config.toml
n_layer = 15
d_model = 256
n_head = 8
activation = "swiglu"
rope_fraction = 1.0
qk_norm = false
bias = "none"
init_std_up = 0.0193
init_std_down = 0.0
final_lr_fraction = 0.0
batch_tokens = 65536
seq_len = 512
dataset = "wikipedia_en"
Each number is 50 + 10 x the weight over the matrix's rms, rounded and kept within 0 to 99. Layers, rows and columns count from 0.

# down: layer 3 MLP down (transposed), 384x256, rms 0.0673, rows 12-46, columns 0-63
# gate: layer 3 MLP gate, 384x256, rms 0.073, rows 13-47, columns 0-63
# up: layer 3 MLP up, 384x256, rms 0.0716, rows 13-47, columns 0-63
down12:36 28 51 52 49 37 63 37 32 67 31 47 51 44 45 70 48 40 52 42 47 61 50 29 43 38 45 48 43 55 57 63 42 52 60 66 39 37 58 45 40 60 47 42 50 55 33 54 50 47 56 48 61 60 51 43 63 46 50 39 52 31 51 40
gate13:69 51 50 32 38 54 39 49 48 42 59 56 44 61 51 65 51 55 59 45 62 49 53 50 43 45 34 45 54 43 39 42 64 46 76 38 63 43 48 34 46 38 48 62 48 49 58 48 37 57 54 59 39 49 42 57 37 62 60 50 66 58 43 48
up13:50 65 26 62 61 59 37 55 48 32 58 49 52 51 60 44 32 56 42 52 54 40 55 28 42 49 48 63 60 59 60 56 62 44 35 46 30 56 55 38 61 66 50 53 54 70 61 57 49 49 46 41 37 53 53 44 57 53 54 54 25 50 49 62
down13:35 57 57 51 39 49 34 66 55 56 60 58 63 48 46 32 32 60 42 48 54 35 62 53 50 49 46 54 55 48 41 54 55 43 48 50 30 51 61 41 61 39 56 56 55 55 42 41 53 67 52 50 42 56 48 44 50 36 60 33 31 54 47 45
gate14:50 34 71 48 52 64 47 41 59 48 44 43 36 37 48 46 41 38 46 60 70 37 47 59 43 49 47 48 43 47 52 43 61 35 43 60 45 44 39 37 55 70 43 62 51 56 44 45 60 53 42 64 27 52 53 55 49 77 62 63 64 54 55 56
up14:60 46 45 39 44 43 55 56 48 40 72 52 40 43 50 49 58 63 41 40 31 54 45 58 37 29 49 44 64 51 42 46 70 46 58 50 61 52 55 55 37 44 53 47 64 45 45 46 48 54 41 46 59 67 44 47 34 56 50 29 40 46 46 33
down14:54 53 50 41 46 51 32 44 57 44 58 47 44 50 70 48 50 73 38 61 39 57 46 41 46 42 47 56 51 54 38 47 54 58 55 39 68 49 32 51 38 44 47 44 47 40 47 48 58 60 53 54 55 60 58 49 39 39 45 41 62 64 37 33
gate15:68 51 61 67 60 59 52 48 75 40 49 25 30 37 50 56 66 53 47 48 56 40 49 48 45 28 49 57 49 50 27 40 61 54 47 52 64 37 60 48 55 57 46 41 47 37 44 56 45 23 66 45 45 48 67 40 53 45 71 72 46 57 69 43
up15:43 57 37 49 37 74 60 46 43 64 67 61 56 59 61 59 42 51 59 45 50 44 56 46 40 55 51 49 58 58 40 37 63 44 59 49 42 44 48 54 38 19 27 49 64 49 41 25 51 65 11 46 57 37 54 59 41 52 39 43 59 48 41 61
down15:46 43 61 53 60 55 54 43 57 54 63 46 61 61 49 46 64 67 45 49 57 56 58 44 50 57 53 64 66 40 60 69 55 51 48 57 62 67 34 68 75 25 54 51 52 61 47 53 55 28 35 56 32 64 56 57 62 62 47 63 64 39 37 45
gate16:47 53 31 52 54 43 49 42 46 50 40 48 59 53 66 56 75 56 45 47 51 39 54 46 56 28 45 40 57 47 37 57 42 32 36 61 45 39 59 42 55 39 32 74 52 46 62 62 47 61 48 44 46 56 55 38 56 39 49 50 43 56 48 43
up16:40 41 32 18 48 46 33 42 42 47 35 53 56 27 55 43 42 41 45 47 50 63 55 42 49 57 55 53 44 68 38 62 42 37 47 62 43 45 70 60 64 42 53 54 45 58 51 67 44 61 57 46 50 54 42 40 43 43 36 51 41 63 58 53
down16:44 49 48 65 50 44 64 70 45 48 41 60 66 42 63 53 51 30 37 50 55 46 38 35 56 40 56 67 41 37 51 48 41 46 43 33 50 49 53 40 57 36 35 48 40 38 44 52 56 48 46 61 44 61 64 69 46 51 56 51 42 61 46 48
gate17:48 63 59 61 36 51 43 49 57 35 34 46 56 47 45 46 52 43 40 35 46 40 51 36 63 55 51 57 60 52 66 52 32 50 53 31 52 50 29 50 62 71 46 45 35 42 27 40 55 46 54 50 42 50 46 39 53 48 49 46 39 41 64 45
up17:46 57 47 56 36 47 53 54 62 34 34 51 31 59 39 41 48 58 43 40 35 57 66 46 81 59 53 61 55 43 46 68 41 40 52 41 61 48 69 46 43 68 32 46 39 47 43 70 54 54 61 53 44 34 66 31 48 73 41 53 14 43 57 36
down17:61 60 65 58 55 43 50 60 46 58 51 55 62 47 53 50 42 60 29 47 61 30 39 42 51 54 42 43 33 54 60 57 58 45 46 51 43 62 42 85 53 23 64 44 54 67 40 39 56 32 46 84 61 58 43 80 59 35 66 46 65 49 41 52
gate18:39 51 51 48 58 62 40 39 39 43 67 46 62 46 33 50 65 44 45 64 55 57 42 55 57 53 44 39 49 62 72 58 59 47 48 46 51 35 31 64 52 55 54 24 58 59 57 47 50 50 33 46 53 37 46 37 53 33 48 64 53 56 52 44
up18:49 61 49 36 56 58 51 46 65 48 58 54 52 34 47 72 56 47 45 56 48 62 58 44 52 68 54 42 44 35 60 48 60 41 43 57 60 26 44 56 39 58 73 41 41 52 47 62 64 56 50 43 42 59 58 49 60 31 59 53 48 60 48 42
down18:42 45 54 41 55 42 53 47 37 41 52 46 56 50 49 39 60 51 39 64 49 57 48 44 40 67 45 44 42 42 65 54 32 57 49 42 58 52 43 56 61 53 67 31 50 45 38 51 56 47 61 32 56 48 47 39 59 41 59 45 41 47 53 59
gate19:56 67 48 47 49 47 47 33 65 50 60 69 55 61 40 48 52 53 54 60 58 54 60 41 52 64 38 56 43 47 51 44 54 45 57 46 57 51 50 47 52 67 57 48 57 51 38 49 71 37 52 58 45 72 35 43 35 76 50 62 48 55 29 57
up19:60 68 44 50 45 51 53 41 52 36 64 63 37 54 48 36 61 45 49 60 50 55 58 46 59 66 58 51 48 34 73 47 43 44 63 53 51 36 40 49 41 69 40 46 54 39 38 55 67 32 39 42 44 57 56 62 50 59 40 65 51 45 32 60
down19:57 62 42 59 52 45 59 58 49 45 62 51 47 58 40 46 46 41 57 58 43 59 58 33 38 57 68 37 55 34 68 57 33 55 68 47 43 52 60 57 44 82 44 48 41 20 57 54 56 31 38 48 48 58 55 55 45 73 37 60 47 44 56 49
gate20:49 59 36 48 50 54 47 58 50 78 39 46 59 54 56 43 22 42 50 34 45 53 67 42 57 38 56 55 67 57 57 70 61 52 58 44 49 57 42 58 39 54 59 61 66 48 57 55 47 63 41 58 45 42 53 31 48 56 48 66 56 50 62 41
up20:59 67 64 61 52 39 36 34 50 40 71 52 46 41 53 34 62 59 57 48 58 31 61 56 36 68 63 48 34 38 45 47 46 56 48 52 33 59 65 61 52 53 43 50 35 52 70 44 59 17 73 51 59 57 54 60 61 47 55 63 66 43 46 56
down20:41 42 38 46 64 50 68 41 55 46 46 40 58 53 62 44 32 52 30 49 39 70 62 56 56 65 59 66 63 28 45 46 49 49 44 40 62 26 40 43 36 44 47 52 56 20 60 58 58 63 36 40 45 44 53 43 49 38 51 67 40 51 52 64
gate21:41 50 67 45 52 65 50 53 39 58 52 30 44 48 62 44 54 46 55 60 31 42 50 43 50 37 39 63 55 47 40 70 41 76 48 66 52 55 29 62 47 65 63 48 39 58 55 42 52 63 52 56 78 49 52 73 39 42 52 61 39 38 63 48
up21:26 45 65 38 41 61 38 61 45 51 41 50 46 37 48 37 48 65 64 75 43 39 33 34 52 33 53 52 50 38 41 68 44 67 48 46 48 41 43 41 47 49 62 43 47 29 51 34 32 48 40 42 78 41 42 68 44 46 55 55 47 55 37 52
down21:31 61 59 42 48 55 65 44 42 57 34 53 30 34 48 52 38 43 47 76 46 24 41 55 21 43 45 52 33 39 47 59 54 84 41 54 49 34 53 56 48 65 50 44 44 40 58 48 36 47 50 61 56 54 47 70 56 35 43 71 40 31 37 38
gate22:57 67 36 65 48 60 58 51 45 41 42 39 59 55 60 67 63 57 46 64 65 43 40 39 57 57 37 50 55 54 52 50 48 59 52 52 42 47 54 47 37 55 50 59 52 63 52 37 38 41 52 38 56 44 46 45 56 38 39 49 39 71 53 50
up22:35 46 48 69 47 48 45 44 43 41 54 55 43 42 61 46 56 44 59 51 52 36 46 48 44 62 64 52 46 50 38 51 57 52 43 50 63 45 35 53 52 46 30 50 60 56 51 38 58 49 49 59 41 51 66 65 40 46 33 54 32 49 56 29
down22:49 54 44 43 53 47 58 57 51 45 51 54 58 45 46 52 51 35 44 63 49 64 37 56 63 60 46 57 55 52 59 31 44 62 58 56 49 49 52 53 43 60 53 53 53 58 53 49 39 44 37 31 43 46 52 56 37 37 41 46 43 50 63 51
gate23:54 66 26 42 48 42 55 48 49 50 52 42 41 64 53 48 49 59 34 58 36 51 48 35 73 43 62 57 50 43 43 52 44 38 50 55 50 59 58 29 55 42 55 58 48 55 55 57 36 66 61 47 71 47 54 49 49 61 46 49 30 70 61 48
up23:39 66 43 54 38 60 55 43 50 51 45 52 73 51 39 41 50 36 57 42 70 47 44 37 35 64 37 42 44 73 50 44 55 57 60 46 49 52 52 43 45 58 34 52 32 50 60 39 55 63 76 35 60 60 27 47 42 37 45 49 43 64 47 47
down23:47 56 30 62 48 54 43 49 28 61 46 55 39 56 47 44 43 33 41 53 35 55 42 47 50 46 65 51 65 37 40 59 51 60 47 63 37 39 33 57 49 44 59 58 33 36 29 46 53 57 48 44 56 38 64 51 65 26 34 53 32 51 48 63
gate24:57 64 56 64 48 49 52 53 48 42 54 55 54 56 47 46 58 43 44 60 33 51 47 52 52 52 54 60 45 51 35 30 65 51 36 59 58 67 42 37 73 44 53 24 48 47 44 43 53 65 53 58 58 39 38 58 54 69 47 41 55 46 57 75
up24:53 40 46 41 29 47 49 60 31 48 46 47 52 51 44 61 52 45 67 50 71 52 58 51 27 42 52 44 58 53 55 65 57 43 31 47 42 41 44 61 19 55 50 56 55 50 48 47 36 63 47 39 41 55 54 54 32 45 56 49 52 64 48 44
down24:50 50 60 40 67 62 56 43 48 63 47 48 40 39 49 55 47 50 48 69 73 32 49 60 37 53 38 45 51 49 50 59 34 46 64 42 65 28 50 47 39 43 33 65 49 62 41 43 66 45 39 46 47 65 56 44 37 40 56 36 50 69 48 49
gate25:51 45 55 44 38 45 38 56 59 47 30 58 63 32 57 62 56 42 42 41 55 47 47 43 52 47 62 66 51 51 57 53 54 50 59 64 35 34 60 50 51 36 57 57 42 64 52 47 48 48 57 54 53 38 55 58 44 53 44 59 46 70 23 48
up25:41 48 63 59 54 54 62 60 43 42 62 36 43 52 52 44 41 73 72 38 41 57 47 53 43 39 49 41 54 50 48 43 46 38 52 37 65 64 39 55 59 57 42 26 52 38 48 56 61 51 48 42 48 54 49 58 46 51 59 57 52 48 70 52
down25:52 65 49 55 56 63 49 46 43 50 51 45 50 53 39 51 52 29 43 54 53 47 43 59 49 40 50 67 49 48 52 55 54 61 48 53 54 45 49 59 30 47 42 54 44 52 57 48 49 56 46 52 41 61 57 42 69 51 42 53 46 34 60 55
gate26:39 43 46 45 56 44 55 39 43 55 43 61 49 47 43 62 39 31 60 36 46 49 56 46 51 61 67 52 52 77 52 53 55 53 63 54 49 49 34 55 57 39 50 56 46 46 52 47 37 48 66 38 49 34 37 50 35 55 38 52 51 53 25 44
up26:69 70 60 28 54 39 37 40 55 61 39 50 44 43 53 47 42 46 43 41 58 62 45 43 46 57 54 48 62 49 59 47 61 56 54 36 50 49 44 74 46 61 46 55 54 41 55 30 36 48 43 47 38 44 52 45 28 51 55 43 46 48 38 45
down26:60 60 62 51 38 50 34 40 39 40 52 44 35 50 68 45 52 47 49 52 53 40 40 49 49 53 44 60 59 43 54 66 48 58 51 44 40 52 52 52 62 36 56 41 52 58 40 27 47 30 55 57 40 42 45 72 31 32 61 47 51 46 32 51
gate27:68 44 51 68 60 48 48 40 66 43 61 50 38 51 58 46 42 51 56 39 56 62 50 52 47 54 38 55 28 51 53 55 38 52 58 57 55 44 71 58 69 38 56 36 62 43 27 41 43 40 45 49 63 55 47 52 61 53 47 49 58 59 55 75
up27:45 47 32 54 43 64 46 50 61 59 43 60 46 42 49 52 51 47 54 31 14 65 37 62 47 47 34 53 46 48 47 53 57 57 71 55 56 40 29 46 33 57 46 58 53 51 44 54 64 56 49 26 57 48 69 42 67 45 15 75 67 50 19 39
down27:58 60 37 42 46 36 51 56 36 32 37 42 50 64 66 36 55 31 50 69 49 53 44 30 64 47 59 59 50 70 36 50 50 47 39 63 35 54 51 33 66 33 28 28 76 43 54 48 47 64 42 59 62 45 46 56 51 56 66 47 33 57 41 74
gate28:52 39 60 57 66 55 60 58 64 32 67 42 35 52 31 51 49 34 48 65 53 60 49 52 47 47 57 51 70 56 46 52 60 45 43 52 53 39 39 56 59 47 54 63 50 65 63 46 51 53 41 38 48 43 29 39 61 42 45 67 49 54 59 46
up28:51 43 61 40 39 39 40 38 37 55 45 67 61 57 58 64 58 60 45 45 48 32 62 52 48 71 64 56 37 45 54 40 54 46 60 57 49 53 61 49 51 50 61 49 58 38 36 63 51 50 53 40 57 43 50 60 40 45 45 47 51 49 49 40
down28:44 50 41 34 44 58 65 55 42 43 60 46 41 70 47 50 49 37 57 55 62 61 29 46 37 47 54 51 50 34 33 66 58 56 52 62 58 46 47 41 62 40 57 42 59 69 50 50 35 49 49 39 44 46 54 46 49 56 43 55 49 62 54 50
gate29:58 59 62 59 48 50 36 48 58 60 62 53 40 38 44 57 43 43 45 55 58 51 43 50 56 53 39 32 68 49 42 35 50 34 59 71 51 50 70 34 62 52 29 56 52 62 50 53 61 39 50 56 69 47 62 57 56 59 52 66 43 46 56 51
up29:48 60 48 53 48 46 61 42 58 49 41 53 39 39 49 43 52 60 34 65 68 53 43 63 50 42 46 43 74 49 54 39 37 55 52 41 48 60 62 42 60 51 51 48 50 50 62 48 64 41 40 47 61 42 61 26 59 46 70 65 16 52 42 50
down29:44 39 30 43 38 50 47 44 31 36 55 62 47 47 44 45 42 45 38 39 67 56 29 71 51 57 49 45 50 25 45 51 43 49 57 57 56 48 46 65 66 48 46 44 61 69 53 26 60 74 61 55 55 39 63 32 54 54 37 55 32 56 67 69
gate30:50 58 44 58 47 50 55 58 47 54 51 59 57 59 55 51 48 44 61 42 42 46 54 55 47 41 46 61 57 57 60 64 57 38 54 56 31 49 28 67 58 68 61 45 50 49 36 47 58 37 53 66 40 67 47 40 51 53 40 48 56 61 46 67
up30:47 43 38 44 49 51 45 45 48 36 43 50 54 47 52 60 53 53 53 46 56 58 48 61 49 50 43 29 47 46 53 50 53 47 36 40 64 56 41 41 41 38 31 47 57 61 65 49 46 60 45 44 49 31 61 45 47 50 65 35 37 38 60 46
down30:58 58 50 49 54 46 51 39 40 39 49 61 41 51 39 50 51 55 46 49 62 48 41 54 36 37 45 35 49 42 47 49 47 52 40 46 50 48 66 41 42 23 41 35 63 53 68 55 49 70 46 50 56 28 45 41 54 56 61 46 49 56 55 44
gate31:57 42 61 48 54 57 37 52 64 38 66 41 50 58 51 69 55 61 57 44 40 52 47 54 29 42 52 55 36 33 61 58 52 39 60 55 53 47 36 48 52 63 60 50 41 50 50 63 45 49 50 43 44 64 53 67 66 42 49 41 54 45 56 47
up31:45 45 53 69 54 43 59 54 40 51 33 44 45 37 40 40 55 43 54 40 47 51 53 42 55 54 59 52 57 69 51 69 55 61 49 30 50 37 46 49 63 51 44 42 44 51 66 46 59 60 53 57 55 42 37 54 50 56 59 46 54 49 60 41
down31:48 51 49 59 47 59 62 63 33 53 49 49 49 37 56 60 26 32 54 61 41 59 39 51 63 47 40 50 64 78 45 56 51 45 40 42 41 51 50 53 57 34 46 45 38 44 58 55 50 49 66 50 58 35 47 60 49 46 40 58 46 41 58 47
gate32:44 50 47 34 54 58 62 56 39 64 57 59 54 52 43 50 58 49 51 48 37 54 38 48 75 61 58 53 64 60 37 55 69 47 56 70 50 45 40 59 50 56 61 52 65 55 65 53 56 39 48 53 64 50 62 52 63 59 48 44 40 62 48 73
up32:46 54 60 68 56 46 53 64 38 45 39 69 40 41 53 49 51 52 45 37 48 42 50 53 44 38 40 40 46 34 60 52 44 44 60 46 38 36 57 59 60 41 53 32 58 49 58 44 44 54 48 58 46 52 42 47 61 41 52 48 35 61 68 48
down32:54 42 55 41 72 43 56 62 68 41 55 51 52 56 51 52 66 47 44 37 51 39 68 49 49 33 56 55 59 41 82 30 45 50 49 46 49 38 41 52 65 58 39 62 53 55 46 58 49 41 42 41 41 42 49 54 44 30 44 50 41 71 53 62
gate33:52 39 66 44 67 66 53 54 56 37 54 52 59 38 39 56 63 23 48 49 43 42 47 50 49 59 47 49 62 53 58 52 58 47 62 41 54 54 45 56 39 67 49 56 65 50 42 38 53 55 54 51 62 54 46 39 41 52 44 57 67 45 51 56
up33:66 56 47 46 48 47 70 50 42 44 44 51 48 44 46 46 37 65 57 44 54 40 56 50 46 53 41 52 51 51 47 60 60 42 51 55 45 49 34 44 58 57 71 55 44 39 48 71 40 51 50 43 40 50 37 52 72 56 51 37 25 45 54 31
down33:28 63 46 41 44 50 56 45 41 43 44 64 31 51 50 40 38 52 56 42 55 46 51 64 46 42 48 62 44 45 51 48 56 38 59 51 55 40 37 38 38 36 50 38 61 52 75 53 31 52 61 43 33 36 50 66 57 47 53 33 45 48 66 46
gate34:50 47 80 39 53 33 58 44 70 52 48 54 49 55 50 65 47 51 51 32 47 52 57 46 52 53 46 45 45 44 52 44 40 69 53 41 51 42 44 63 53 49 54 67 40 44 36 54 66 66 50 49 45 49 51 48 48 50 43 58 35 50 43 67
up34:47 50 65 35 63 39 50 54 50 51 60 53 47 48 59 47 58 60 57 58 53 52 44 42 52 59 57 36 39 58 46 46 51 51 60 54 50 34 44 61 45 63 50 57 31 52 37 54 66 44 46 47 38 61 39 51 40 35 32 50 54 43 52 60
down34:43 50 49 37 46 48 44 63 49 64 58 48 65 61 55 52 51 50 71 35 56 57 46 35 34 47 54 37 65 44 56 38 36 42 56 41 50 38 48 73 56 39 50 51 36 47 38 42 73 45 60 50 21 58 42 67 42 63 50 59 49 55 44 77
gate35:48 72 69 58 35 56 58 58 64 54 37 55 57 38 55 37 48 66 58 54 48 45 54 27 57 33 49 52 41 56 61 36 46 42 42 44 46 62 56 55 51 45 37 53 48 48 47 64 51 32 62 69 53 48 45 43 45 43 35 36 55 63 59 64
up35:67 28 33 46 45 38 51 40 48 37 61 56 34 56 55 55 36 38 47 43 71 37 54 74 48 63 52 37 43 58 39 36 35 63 54 37 60 43 60 73 48 38 44 43 31 59 69 75 48 51 51 48 56 38 52 48 67 50 61 62 50 61 50 52
down35:40 46 58 50 32 43 47 65 35 69 40 65 55 36 47 32 40 55 54 53 45 48 51 38 56 58 49 70 74 49 56 54 56 54 54 51 52 60 41 43 61 55 56 46 54 56 53 41 56 43 39 60 68 53 50 56 55 63 54 62 57 41 43 39
gate36:47 60 63 63 54 56 46 60 51 45 61 39 61 61 56 49 52 36 56 47 49 56 48 50 48 41 42 38 42 53 67 42 51 39 50 36 50 55 56 38 47 46 53 51 66 50 54 64 39 55 53 44 46 48 40 40 35 40 72 49 52 51 43 51
up36:74 55 38 61 46 48 52 49 43 53 63 37 71 52 58 55 53 52 44 58 54 28 62 50 58 52 54 54 67 48 33 56 42 53 48 48 57 56 57 29 57 61 58 49 44 60 53 59 42 50 62 56 57 49 26 37 54 48 71 48 41 45 49 40
down36:34 49 63 78 53 49 34 49 49 43 47 65 55 65 78 45 61 58 41 45 62 31 47 40 40 46 44 65 52 49 64 47 36 49 69 46 64 55 47 57 40 37 54 38 48 64 62 51 44 44 45 53 48 56 41 54 56 42 77 46 77 28 45 56
gate37:33 43 26 40 58 50 65 46 50 61 46 51 57 41 53 53 42 49 69 47 53 54 43 43 54 58 53 41 50 63 55 52 51 47 49 62 54 54 39 36 67 58 41 53 50 48 37 46 54 37 51 44 57 41 43 53 51 58 69 67 41 35 50 42
up37:54 38 24 45 50 49 47 19 61 50 40 52 49 39 63 59 56 51 45 36 42 66 50 44 43 53 41 53 47 51 62 39 41 51 54 69 36 66 49 37 36 51 59 56 53 42 52 54 50 44 43 50 49 47 42 49 38 45 53 48 43 64 42 46
down37:50 62 29 44 58 52 43 44 52 60 67 65 52 45 55 36 53 43 59 47 55 64 44 73 68 38 51 52 48 39 61 49 30 42 67 65 71 46 47 40 54 64 28 53 47 32 55 46 52 45 45 44 63 50 60 58 55 64 35 54 53 46 64 49
gate38:51 40 44 29 53 49 58 38 47 55 53 41 60 58 53 40 39 49 51 42 63 65 60 67 37 46 60 45 54 54 49 69 51 30 54 43 44 56 45 50 69 39 45 45 47 45 47 43 44 64 50 42 53 46 55 59 41 57 67 50 62 45 54 47
up38:53 61 63 50 64 38 47 59 57 53 45 39 55 45 48 55 53 51 51 66 41 50 54 40 50 50 31 52 50 48 61 33 54 81 49 56 68 44 55 31 51 44 50 58 41 57 53 51 46 40 35 42 36 38 44 34 48 52 48 59 46 35 63 59
down38:53 56 60 37 54 35 49 61 51 55 41 59 33 72 59 50 46 50 63 48 44 53 48 56 43 53 35 67 43 52 45 60 45 61 63 71 53 53 58 25 49 43 75 65 62 58 60 43 32 34 49 38 51 66 59 62 55 52 46 31 65 61 36 53
gate39:49 38 43 56 43 34 50 53 48 59 50 52 36 42 44 56 57 59 49 49 45 42 48 54 57 39 35 56 48 56 48 50 43 35 43 33 44 51 57 42 63 46 51 42 48 37 42 62 37 40 50 37 47 45 51 43 75 40 58 47 59 59 62 46
up39:43 43 54 58 34 32 29 28 49 38 63 63 33 45 48 62 42 55 66 55 37 45 46 44 48 70 33 46 44 66 24 64 63 38 58 23 37 57 55 52 54 39 50 21 38 34 42 56 36 52 54 46 52 45 58 34 62 50 57 58 43 53 62 41
down39:48 47 42 42 57 68 46 56 33 57 26 42 75 71 38 50 56 56 42 50 50 62 47 63 47 48 88 47 55 37 73 41 25 57 38 62 70 37 41 47 41 47 61 71 45 52 62 62 48 54 53 51 43 78 45 62 35 53 69 39 33 58 37 55
gate40:53 54 50 49 45 57 53 52 35 37 46 39 46 47 47 62 52 46 35 57 48 41 45 56 49 38 46 49 54 48 46 53 44 52 58 49 31 45 56 47 52 55 33 47 57 57 63 60 34 31 45 60 52 43 52 51 29 42 41 49 33 51 62 53
up40:66 48 42 66 64 52 46 67 59 50 36 34 58 64 67 53 51 46 58 65 44 47 59 51 37 49 56 65 57 56 42 63 46 36 49 39 45 64 47 35 41 63 66 62 52 62 40 48 53 61 44 32 58 76 53 42 45 52 55 47 46 43 58 57
down40:47 61 58 48 53 52 62 47 40 42 40 61 42 45 38 51 35 50 55 59 66 56 43 61 50 61 55 39 64 54 45 40 47 58 42 54 49 50 66 38 46 61 67 48 57 45 62 48 66 33 46 65 52 39 58 43 43 52 24 57 43 49 54 64
gate41:47 61 46 65 47 66 49 44 51 55 43 40 44 54 26 47 53 45 30 60 48 57 48 57 46 44 49 47 44 49 46 60 55 31 55 64 45 39 44 38 61 42 53 44 55 51 44 79 57 44 48 50 56 35 43 57 56 60 47 43 70 56 51 51
up41:49 50 52 63 51 55 54 54 42 43 63 54 51 40 60 44 49 39 54 53 61 53 53 69 47 36 57 37 48 38 44 47 53 63 50 49 31 69 34 52 47 37 53 46 43 46 62 49 52 53 47 56 52 63 56 51 47 42 27 46 60 61 43 62
down41:59 39 55 57 50 30 44 57 28 53 64 52 39 66 62 58 58 56 48 63 60 50 48 25 39 46 60 49 70 60 56 39 42 63 51 42 48 45 47 62 38 47 60 48 63 40 48 55 59 64 59 58 56 63 51 50 47 50 48 51 42 53 39 51
gate42:58 52 42 42 57 51 49 47 48 63 46 64 64 50 57 51 49 54 60 53 29 51 64 49 45 46 40 60 58 67 42 54 52 62 31 47 58 48 52 53 52 59 41 52 33 37 67 45 57 58 46 56 45 36 49 45 60 43 43 56 57 65 64 55
up42:50 40 44 28 53 52 40 49 39 49 41 58 54 53 50 51 45 39 57 44 45 38 68 58 33 53 55 43 55 56 53 48 39 68 51 54 40 43 37 52 58 57 53 47 60 37 48 40 53 51 48 51 44 25 34 52 61 56 56 53 44 40 61 50
down42:42 55 44 40 61 53 48 47 48 65 52 68 56 53 71 40 52 55 48 52 47 51 75 56 45 63 46 55 39 55 46 49 52 63 45 56 40 54 41 54 57 57 52 59 41 31 31 44 57 59 45 62 57 36 68 46 66 43 72 41 57 58 57 44
gate43:63 43 74 46 24 49 30 35 46 43 45 46 76 42 55 43 34 65 59 59 44 42 55 57 50 58 62 38 53 48 56 49 51 35 39 51 61 34 38 69 64 29 47 63 51 38 49 51 48 52 42 79 34 36 35 42 57 69 33 72 62 55 39 52
up43:31 59 25 51 48 43 51 67 70 28 44 40 35 52 46 63 54 53 25 49 62 39 38 39 38 35 38 36 44 65 31 70 56 58 48 51 59 56 60 47 72 40 46 47 38 58 41 53 67 59 55 34 45 57 58 61 46 34 53 39 40 48 61 69
down43:35 45 52 49 61 55 73 65 53 53 42 52 52 54 59 53 64 46 43 71 55 49 46 59 34 53 49 52 53 60 54 39 57 56 48 58 58 46 76 33 59 31 55 55 34 41 55 37 58 26 42 43 65 60 71 61 74 46 54 36 43 32 51 59
gate44:48 44 44 66 58 39 32 41 58 55 52 54 56 54 67 48 56 43 34 56 53 47 67 48 54 45 34 41 56 54 58 44 53 45 37 76 52 52 52 52 40 75 49 64 57 48 63 71 47 48 53 51 62 35 54 56 53 56 72 64 43 40 40 66
up44:48 56 45 43 59 56 64 56 45 60 36 49 53 49 35 45 46 53 47 50 47 46 43 66 48 55 62 52 51 50 48 50 40 50 44 37 45 55 47 36 57 28 44 40 50 52 27 43 43 56 58 56 39 74 41 43 38 50 36 47 59 62 54 31
down44:55 52 70 46 45 48 81 44 44 55 32 40 44 48 56 64 53 56 66 40 62 61 46 58 47 47 61 62 49 39 39 52 55 58 61 56 53 71 47 55 50 38 55 38 74 58 56 45 60 58 42 43 49 47 50 39 52 41 49 49 59 67 56 55
gate45:45 41 66 48 51 43 72 43 56 38 41 46 52 68 50 42 52 48 44 46 53 58 50 69 42 41 76 69 70 33 48 41 47 58 43 37 48 44 46 37 75 53 46 42 47 51 45 57 57 68 62 42 59 53 46 64 54 67 43 43 36 59 63 36
up45:57 63 66 35 54 63 45 66 65 32 47 66 33 26 49 50 38 48 53 57 57 55 59 51 43 69 23 68 35 45 52 61 66 54 63 46 64 34 59 47 42 50 59 44 29 57 52 50 62 34 61 59 51 53 56 54 25 40 53 40 58 49 27 42
down45:58 46 40 46 57 49 67 48 62 29 53 67 57 53 41 35 56 61 56 59 39 60 64 59 40 72 68 51 59 45 42 32 49 48 26 52 63 24 21 49 46 39 51 47 45 49 47 52 53 51 54 37 52 57 38 68 72 51 56 54 36 58 47 32
gate46:39 43 74 30 50 71 58 30 41 36 42 53 41 63 78 65 58 64 50 61 50 41 53 55 52 40 54 52 55 70 39 37 55 41 41 52 62 48 37 58 67 62 22 63 47 62 59 34 59 43 53 35 40 39 33 47 53 62 48 60 41 55 43 54
up46:36 46 53 36 33 42 34 55 48 57 45 49 43 53 54 94 49 55 60 51 64 52 42 71 44 45 53 48 40 51 36 32 54 45 50 55 55 37 63 35 66 62 37 66 62 54 75 54 44 61 54 45 35 52 49 42 54 58 45 54 56 36 36 57
down46:37 41 57 51 52 50 56 39 38 34 47 59 52 55 60 58 57 37 56 65 49 55 63 59 59 34 65 35 30 56 56 46 57 50 32 47 62 59 39 47 49 58 43 37 48 62 37 30 55 60 56 28 26 53 34 58 45 65 70 48 54 75 48 51
gate47:39 38 41 68 67 51 32 48 40 47 68 48 39 55 47 52 38 42 54 40 65 52 54 50 57 39 42 48 46 56 38 58 50 38 55 48 64 48 50 48 45 43 46 36 59 43 42 42 61 58 44 54 42 42 69 55 56 53 42 48 64 53 55 45
up47:46 38 39 54 41 42 56 59 62 45 52 46 58 42 52 54 56 55 47 58 57 61 36 46 53 67 52 41 68 46 43 55 55 73 48 47 40 52 40 45 66 45 48 48 46 53 59 55 43 53 41 30 62 48 53 29 47 47 50 44 40 59 54 59